python train.py --n_layer=16 --d_model=64 --n_head=2 --n_kv_head=2 --head_dim=32 --d_mlp=256 --vocab_size=512 --activation="tanh_gelu" --norm="layernorm" --norm_place="pre" --norm_eps=1e-06 --positions="learned" --qk_norm=false --attn_scale=0.177 --bias="all" --tie_embeddings=true --parallel_block=false --init="normal" --init_std_qkv=0.0625 --init_std_o=0.0111 --init_std_up=0.0625 --init_std_down=0.0111 --optimizer="soap_variant" --lr=0.00468 --beta1=0.95 --beta2=0.99 --weight_decay=0.083 --lr_head=0.014 --grad_clip=2.0 --warmup_steps=200 --schedule="wsd" --decay_fraction=0.516 --decay_shape="linear" --final_lr_fraction=0.02 --batch_tokens=32768 --seq_len=384 --doc_mask=true --train_tokens=140400000 --steps=4285 --dataset="wikipedia_en"
Each number is 500 + 25 x the weight over its row's rms, rounded and kept within 0 to 999. Layers, rows and columns count from 0. Numbers have three digits each. The size before them is the row's rms in percent of the matrix's.

# down: layer 10 MLP down (transposed), 256x64, rms 0.18, rows 201-255, columns 0-63
# up: layer 10 MLP up, 256x64, rms 0.181, rows 202-255, columns 0-63
down201 098:489496501500467459485527481493537481459531441549511518463494541526544485544515502521503504508521512485516456489508504536458499493477455528484513513521507529499509526465499523500510519484516538
up202 093:510492548519494504488498466498501563487478515511500508531519486488484480537512512467503500535513519465525500518499490445520520431502511471553528460522489498529457463494517514520516523506524495
down202 088:504518474554526516481481519498490440509531494493471457496506482490442470463530528489462491492512478498468476461533489542529522512498494523504529532485520491518484505521522494447517495505486472
up203 077:465519524513493520511487482519537512491547485501451544463549511519538536483493517497481507497466523449436491527457486509500498480483488491479533521497503499503522507487533495510458483491476468
down203 085:508502489507542511460511521519505490518518448488553479543482496478506473536458499501520488446494475461521460512499524521507480464533479554528508471507488492499522498500512516510475502552523495
up204 099:540491497501487513472472473506497495520554466510503545508504524523485500599486516474500512504512537500505466488474467553464489514500534508498497459507498484531510521495496512542475504507496496
down204 089:530509507501496476509500475471500509459488525461519515509513492441519544483493468503491519509498502500462484453502524473499468499508462500557555534502501478506505467502524516501447511525529453
up205 101:506543519487533517484527545507476486492544494514549522500535486495477496484504491504484548529514521537523522461525504467487456463526504503518518507529519542493495543486488534453511513478532511
down205 096:487481550438512508452491530496471499470491488489524521488467528507520513528492500480528448500543485498451508457494488492525500487534515503522481469501478550488521527467544481507486498480503487
up206 102:485521536472464488510507497510519544489515540502512511523522509479480527500504533499516472472551558492519520503517504499487501514516519517535450513509530527506524500541508522578473519530518485
down206 101:524495474501504423470488518498538507527457489519512489502500523510494487471505500488474522538465475534444494508491510481491482479458500545494508540482508519509513485457506472465510537461510474
up207 109:465526504498452500477495525490481494507572553524535486445494513472502491536519504528534479489505524524475483484498492521495497462511467508538527509535516516499432501524518511502492505522503507
down207 107:531506489518513526531560456526512511476463486503523473511490472554483473508490456550535518510501507546484451507471486510472500469478515490469500502507503503531508481506483475492538539518490481
up208 090:500514485464472453479543493572550501451517480484560517477507502497535495516503495500500532486476487544513507487492465481506488501503502495518494497462546509522464516508487511536497535525508487
down208 087:488529546505530521517488525494502499472529508528455471493494510482522531528496528503512487517503519439543448542529521507546509534492550517489476514490464512488528505493501476476521462486497516
up209 104:536521527504500499504495497518510515497507502481503537484483494507477502481545552530551479481507517506514538505527521468513512524534545490516527537497491512469486511454528463479526485525577503
down209 093:496511440527523506470531501556545501535500490479520506498504550511520493510498517447504517477488473523499536504512504502460496453493477510455456466498468503497483496481550500505499527475501477
up210 102:515453520493486485541497516517497527527455507489508493493514489495535464501474500508542503462521569499482465510525439497516467505513491498487463504491542476543514552505498468488526506487510513
down210 092:535451516502469478489523498489488583502477514522499480524478507512506520491505473498503490511517495481537465454451511497524516528549503506558504491523489474486515488494470543530505482485530490
up211 097:489476508518442552442491470490547508509503517442505515465479527499493489501502534480532468487493498486485499514513461478483455457467508519499502504483519518467543515500501481477509526520475522
down211 107:477502475505553503484493482516436475509499516524522466455506508576493509470513494494476525507521507483496483495523453547517518514500471512517487458505506488498490455479520514506450522493470495
up212 107:513522512466506549481482511504484520541483502524496489502486536520528547506512523493562473497508561480488470527485522476496489528508512502504503524557534490498505520499507552457528504532519479
down212 101:475456473562544541482468506484488486496455473462552515490507482510515482481493487481556544500502485508472489528491454531499513460472505531510489497494515502525526504501501500521521484478498530
up213 106:471464491493471491525477502473480534528482522495503511534515535535494535503518475536530488508467513500509494468476558512518496495473545530519526495550518482505464535542516526523536495529517493
down213 107:459523495462517497508454527509486521504523479492473488529479548493552509507506530483539511520504544510507476501480460468457529505517457482500494496508529531442535524514496490469493483475487487
up214 089:489491530481494503478423521481430506471511466555521506481495471489502540444515509471507518515456516489502484523503483510518474492512472529508490518522478490484506492511507515542475508464514485
down214 090:529520475511490496432524512461510502501502471515530528509537468515558499496478489513511479492503480549491504532531479462529491521489531505459507486560514526507499491492479488506541546493484503
up215 101:500499520479520526495483526473499527492528521503494482528491484530516538517500533511531543495488507495485509465490523523482571453497480475539520508493528470495546503573506503506523495512480545
down215 085:444518501515518505496499490524505469484475455480549499484462512505459483514536533530491502528515517552457489536488500450502490519446488506489505479467529512517487526465487530507499507526504475
up216 096:489502477508535516503500470507476513482491504490529496521517535506514510502519523489542483512491503447501472478488477503488442558527568556495445493494519505498515487515509515510471499548499462
down216 094:510481492531522502520481501552541474493506528520499488449484513507494503517470499485495506489494492549555501550471548469502503542475454493489520507481484541540440514494504503502501499501512530
up217 096:495476496464510460525468499482505506473456525514510515521559517538485515448497461505511510517527542492513506475508499511489506543518455543485491496490517501490513528491539506482508462473553536
down217 093:492495489513485469528530495524491481459505516538524515522521465506508533566475506513498479488473521483495475501497453467515507518491481548502507548492510533462451525517501519449463485502492477
up218 088:501506527481485495512505535504568507506538500472531524497547505490515505522503521477524508491442527507534523496539474500535509442475489495521492482475518482504534532483534527550504487521503530
down218 096:540484532506492475460519482518490500511506531516508489474497518497497525527508535530495486501511515461515526515512503491476492549499542468500476492500535528484489531522458528447492588477501505
up219 098:479519556463498503516473493467513537500491519517506494503522548517514489495503454480555462524516488543550484508521527497496497515495527495533487485529512474507481519512519495519510559541542497
down219 092:491531478499509515482516496473467504512512505544491524528497483526490489526518473465466495495515462491521570517504494553481518490486442540482462517549470520531498460469503509489488478514505498
up220 095:498506499546500534464454510456465495496463521457558525482498524497475471500497508496531512532508494500504501552478514512442522535498550502511500521527511527496511492502494487523504497451517473
down220 098:496516494490506499464509491523461481490509518530459512523480504499502538536534511509491513449510522553468520517535534540562492471509475470455515479513532459495460502488495500501486535486510492
up221 109:509544477496462474500502500522498510481527557512490520518513503484502452457493535535467524477494489505501450529528486501534502501507525510507481542467503500544491523536523536541505525487545493
down221 112:442468504504499525527493516507521509500501481489544501493469490488481470506492505466486545559465499519456514494457516476487486542522495566487501515486486502470531477477478508505550506484521517
up222 086:485499537474485518513522537500519501485503507482488512556524538511492503475495473433512450458507535516466498518506504485472517544506515465482481515529521507534476533479484555499526491515527505
down222 086:529512524500466492486488503501519473498492498491530508474511534483460505501535473542484527527488507493494516517478465495514521481515500542490496426532516498460476484454485485437534551496512504
up223 103:511535493501531474525529501542508532467503496533478489499478494509469522505552506507519524539522485495482454482500507494549539462501509507520446504511500522520497549547488520479529498524544507
down223 107:486496484499454497489476530500529481494491501476506485435539512514508471504509511552531511518488558502530534503486488540466495491503518501502486447517554510464507523460473460478500481509493496
up224 091:463481478506505502447482490510454535496484526543493470470526499528513477522509464520473452545481525498516467529484497518528513504488514490515480499537517513512487470470507517482461524468532451
down224 095:492511502466508497517480482510494473473528456488476547463541513535516520523489518511572462504537511476485530518468544495502464497493497477493521496451479474511482491512461484527524504512489530
up225 092:532485467501491499523474502529538495480510538502514510505525466504502462483482494484505441546531505506526521514484493505529482524510469478495542484497507505550548484571512499493466516540497525
down225 096:488514494528481489486526506521546498548505576500514489513480489523473485486523506508544519512484480541471451521490498464518500488526503498496488483527434523496476463481484555494489488496481492
up226 100:517501491499489510521482521499537508506498515500547461503542499481562473484530538499546469518489510523526520525530505507489472508521471494493498528527487472502495576501492521481494527538507554
down226 099:518508505510497509489514496467521575504482529513479527491544498530450515510493462536482506489513491500491486522474478476502530482523528494486561524522508558478468501484492479465452500515484481
up227 115:464462506489514482501504494565507447556490473507477502508554529486478456506498485495498509497490475469530505503509513437499449499484514502478484501488530484493485527515484510501518514461549489
down227 107:485488526451512499542523481554499481505459501545495481538516482455512477464526467493485482542499464463513512509501529479533462474496483521512534480491524502474453512497491488494484477475525510
up228 080:466524507516471490508536530472502512495518552513520499526475505448481490500512519498415515526465508478508491515516500479524476535520495470458480491508513499540523505506477507517505564529492505
down228 091:517494498469497508497538523506523520487514504478532497549486509514507528533511525523516474469506478490534465537540516470508542503504531483514528534530547485433490517516484487481550484492521468
up229 098:516496492506516456456518467465443498477525524513481521548577528501501486521523485477465483466453525478510520501530473504488508484479519478515510491515494512568491495491510510509491491496490501
down229 099:494513464541537454461453511528493487483493499514522479516514500474471540515492516493451480475499509508520518516495514538549494451512494529517494483545492516505540515480501444519496494536477490
up230 091:513508507533501479472487487525574510468496516492557493478506533484531484523533524516506487497467489469530504514481443525527494510463521496502524499495535508483455523521514499456488460536508497
down230 084:468508504488449532547497474505507499516521497494479500464505497504505488444480464478488505458517531548477508488508541516490486499549485491541470475518509488506542507507493529538482520458469462
up231 100:505515502523504546500516491514500510498512501500487545448542525517487503503557526541524502518489477531512530522501490541463461447523547488501492502473481521488507532479518518505510436480506500
down231 103:484478457499499567540479528469508516515524493451521476556480503460497483497493511505485536497481437530499511515522503488491520498494521515513449508498494474475493501498533548491494533471514490
up232 102:500457471500466479532513494512479485502486552498512512468503506473496489499496537480520462513469485514461503546498500451512490496498504521470482527517519516496445476472581503514528480501536512
down232 110:519500492464497526458472515494523477480484474434486500507465504497543454508515499495505470522475490476507456468544521514511525503484501523511443491514552474496473532492513503480514496452499478
up233 095:484497458474503497514494488470507527462487496479453502463510543465541501533518505507494505497565523531488517472500525482475507465524456522500519546518496479517534477494532525463477513465494493
down233 089:515493490480521509493539510508489484515506484508491450539511488497526535464521469458458471507462540504519471485512513526510503478485563508491530447507521482480488501519523451485472489548510520
up234 097:508504524487523472460477501536475499458507468519502544484494471484556514535476478517484530520503479455444528464496519468511478500469500484481475537464525489519491488519501485459470479507482491
down234 087:533460532518536498560509496496529494489499474514500505462492523487561505509485531489487493492449541518499510466501519499495480484525489486496521493548499502438542485512466494526527496480540506
up235 095:450502505527537471508495539495492486548516488476475500470501522514494459515505501525515501521494539512461502508501516499465521473515478526495528527491535474561497539493481469528553532469485524
down235 101:539479505488546490474468508485520479501495482472491494486498512544492517506470481456498525507510521494513480470516521492536524491472506489511518522505468502498468574496555484523519468487505426
up236 105:467511498462504477445476553520492493506497443524476517513525474510481531488510529466501497480465493501491515486536533509482523495474499496538531511481499549532545499482511503447462482495497481
down236 102:489558478497477486525518465488472513499519494512547509499489528509524494476536515531525480514545543512478504464522537474468553500505481505454490476472521508535472486492475516484463515503500538
up237 099:490510496475538517520475500471527524462492483454479489479495456492474503476547494538486510484493545510512529487543485494438530492508495543491484464506504552512458495508522457518509512506519508
down237 084:505490487508458467487554521532469472499504492530494481492509567493502535520505515508490490493487483515452496478518538457512475470492472522530529488477471429510486496467539501496498470509495489
up238 104:502477460505514498512510502503524517487490519478535573488496518551458494468487539490512504504491494550484501519506518470498537491521504525479498489505507538508542529424516509501472522482538508
down238 110:456507521503467505516547451482526514505479491513498498554526476472515496511452480507488495521499524500475517500494442481457515513449477478501464553498488498527513531500483505512499455493495466
up239 100:480529513491505499454487471517521497506504538446526520519472546491472492530509507502491514503480507528430460509474483499510516514515507488493482521473556518528537510466530495521463525457510512
down239 104:457489497494492504480503500511504452517502475448572492456506480489466507524524512505550518491526463513473506508523514497471497511497468480524553482513470487456494484480530505478520504536485532
up240 108:496496502495484527527504510500520478528467498457491474483537506508500467525474480496513535591445503501505503457495543515517506525472507516522506465479518462519495522502498542512529473501494536
down240 107:460511479510481512487525468466476447487507487552499467530522470466504495517473502493464525519518559528504466516485493514482493489518523516453461487488474467485508486520493513512487449460518510
up241 102:497517482494511511488502500489530513512525492478503516470527486514517458493427501518503515541468517469528474511523512498528485510485498519509525514488541492518477490563536455447542525473503467
down241 100:487492466516526479479537548519519521517518499512514493480463534546509512520492505559521492500505497493504509474494499510488427512497480486525475515489473455454480482504470507522495539443521495
up242 098:559521525549501458496498523507507512476460496519503509470498496490506518522540460456533495498510479509513499484557479531507533490480505516510468509477468506536501532540495516527453490480539507
down242 093:499529485540438480510523462473485464474475522464466521471524503522473506503437511530481500485541468491493531491505497475500485474527488506501559504509481510482526481517500516457514521508506531
up243 098:484495509472491493502455472478503498507452540537508482539509504508543478552538492456484510500498552489509543478507477524484510513503514444463502482503484511488493475502509475491528544479489546
down243 095:520493497467540506493503478530519475460503541492472472492456497478557477472478513494492474475537481526526532530507505492530493512458463496509517525564514481511471489529513509502524523537490475
up244 108:509482516455532517537467508489503468501517484466518509447475547489477507534505510524500552499492536502507480457488527485484499492474468471459478500495526466492477455527487507491518525531456511
down244 102:519527513503540511484507485522481509506494489500472524529511468551533475510504511550493477497540475452476511473485485479523518473488518524504492479493513550505517497493521517522457535578497530
up245 097:493492488500508536506467514519580495516499500510522536456467511491503446513506466527528526495492507504531507507524535465470483488515541526486478505498452488499471516522528538548505503512473505
down245 095:462476494508506454481442500488500526504470490494474522484517489526469487528511534529507468526518499508518517473528571460464508476485514482468569489523511511533472510477508504485499491490502478
up246 087:517502492512507515487458533494538500563475553489525490532458527511512475506487529485520482499516477544518505480483513525506507504509527502501508537516490509493495550532478511550533520513531441
down246 094:509507518494532487496505519481503481509503524508498494497502495486425510502473524549492519487495534504509491538531493493458498529441501535519472485560510461479480547512508440479487485490484519
up247 097:519504500486512504552523500487522516491467527494503499491516503537492479482464514556475487469492497473532480487515479469484472480477514501496478457430543526490518528520492541515545543515495479
down247 094:515501489538522480485492536484485474514531482484500497514502533480509539482476510532532499503490520553488525505502543517523483499451444471455510475479498469552485452541522477503514510489524496
up248 102:499492479477512520500474470514555494506489516481522499516492496524491487524514513466491560541501525501455561509508498521474496526496448457520501476490520463481507535527494502475497443535485519
down248 093:507520522500510471470543516495511543528467519531483456495510508457498533485523513489538552535493460499486535505497508523468557511501485510489515523538477505489473484517488446491469472496488521
up249 103:459485496488526519544547463478504518534513529485508509512462567486480521504511464462533510533471495489505506518424463496475472525494499505490471483498541501513497493508475508496514513507497530
down249 110:498507492474517458470466473519515492468484501481457460477512507527472506468520501484519514538498540459492490514515525512519561519501507529476512501527454449452509549505520524502485504524504487
up250 098:492519517529464519512494510491569518478520496542485486501520555492498534507543497493483483507508535494513532527510493539471467486501487460500466454491542528478479538518507534501498493508547483
down250 081:520483499496524483508488530516488478546501495519517523513501486552526516526514438535472494470481454512487503448501461502511501500532526487516542551514511477514456477509517508554491475499505509
up251 087:493496489517471508504531483509515474515486556474492501506506509471483514560495505505521510521505576469463436471441484470489489502511548497499496469538512510531517511496504488496517503497469513
down251 095:505495538500507524515489479484549545511496512533517484476474512542417490459485514482476506509501500527526520496532462497492490479472513486459486528521499495448445490503495521509479481493522516
up252 101:479524498513484515484511556510501530475475521480463474532469442556512469537490478476527497489467509481500549461480519510499502446493510514499535540484504486484492475503500529510509507470486528
down252 104:458503523549508481465503510534525466503520545524510509501502527481482519497457455527537481484491512466483466486468522542507515487501493511507508433500534487524533516510511504492509537472493459
up253 091:519453526496534480481513510479486491468468512486468511537527473473488518495521521472545498527534491522546495447560527482524481507517519535504474516463499525534506507485515518530523520518519491
down253 098:474468499503477492488531492504454529509502507493421438532495505489484533514514498503501512499525451511528517548501507474502480483476476503549502502524463493485534488486462503535495461481515490
up254 103:514450471539519499494491464501479506503515479527479528519489512508523488510457535558497493472499530504500506498488414470516469501534515493516508528449487502544532475504527512489490483500489485
down254 104:537516522497494469497505526474511548492447466476495480493490520491507474505497504476509499550493522500510507550478504506481484475482499535481443491586497494475500492491510479478502528459538500
up255 108:492510470537527535524486499476456532561514536452476486449490492513512481466492507507564512493509480492487537490505525503507492477457504532500504490481521500525535520503520514543493498516468522
down255 127:487543489513452519534462537476543478483489504495501516550512566535503525485477506533485511512503474486497498505482455496483504496515468487480494536499469497500463469525496490500526474529487555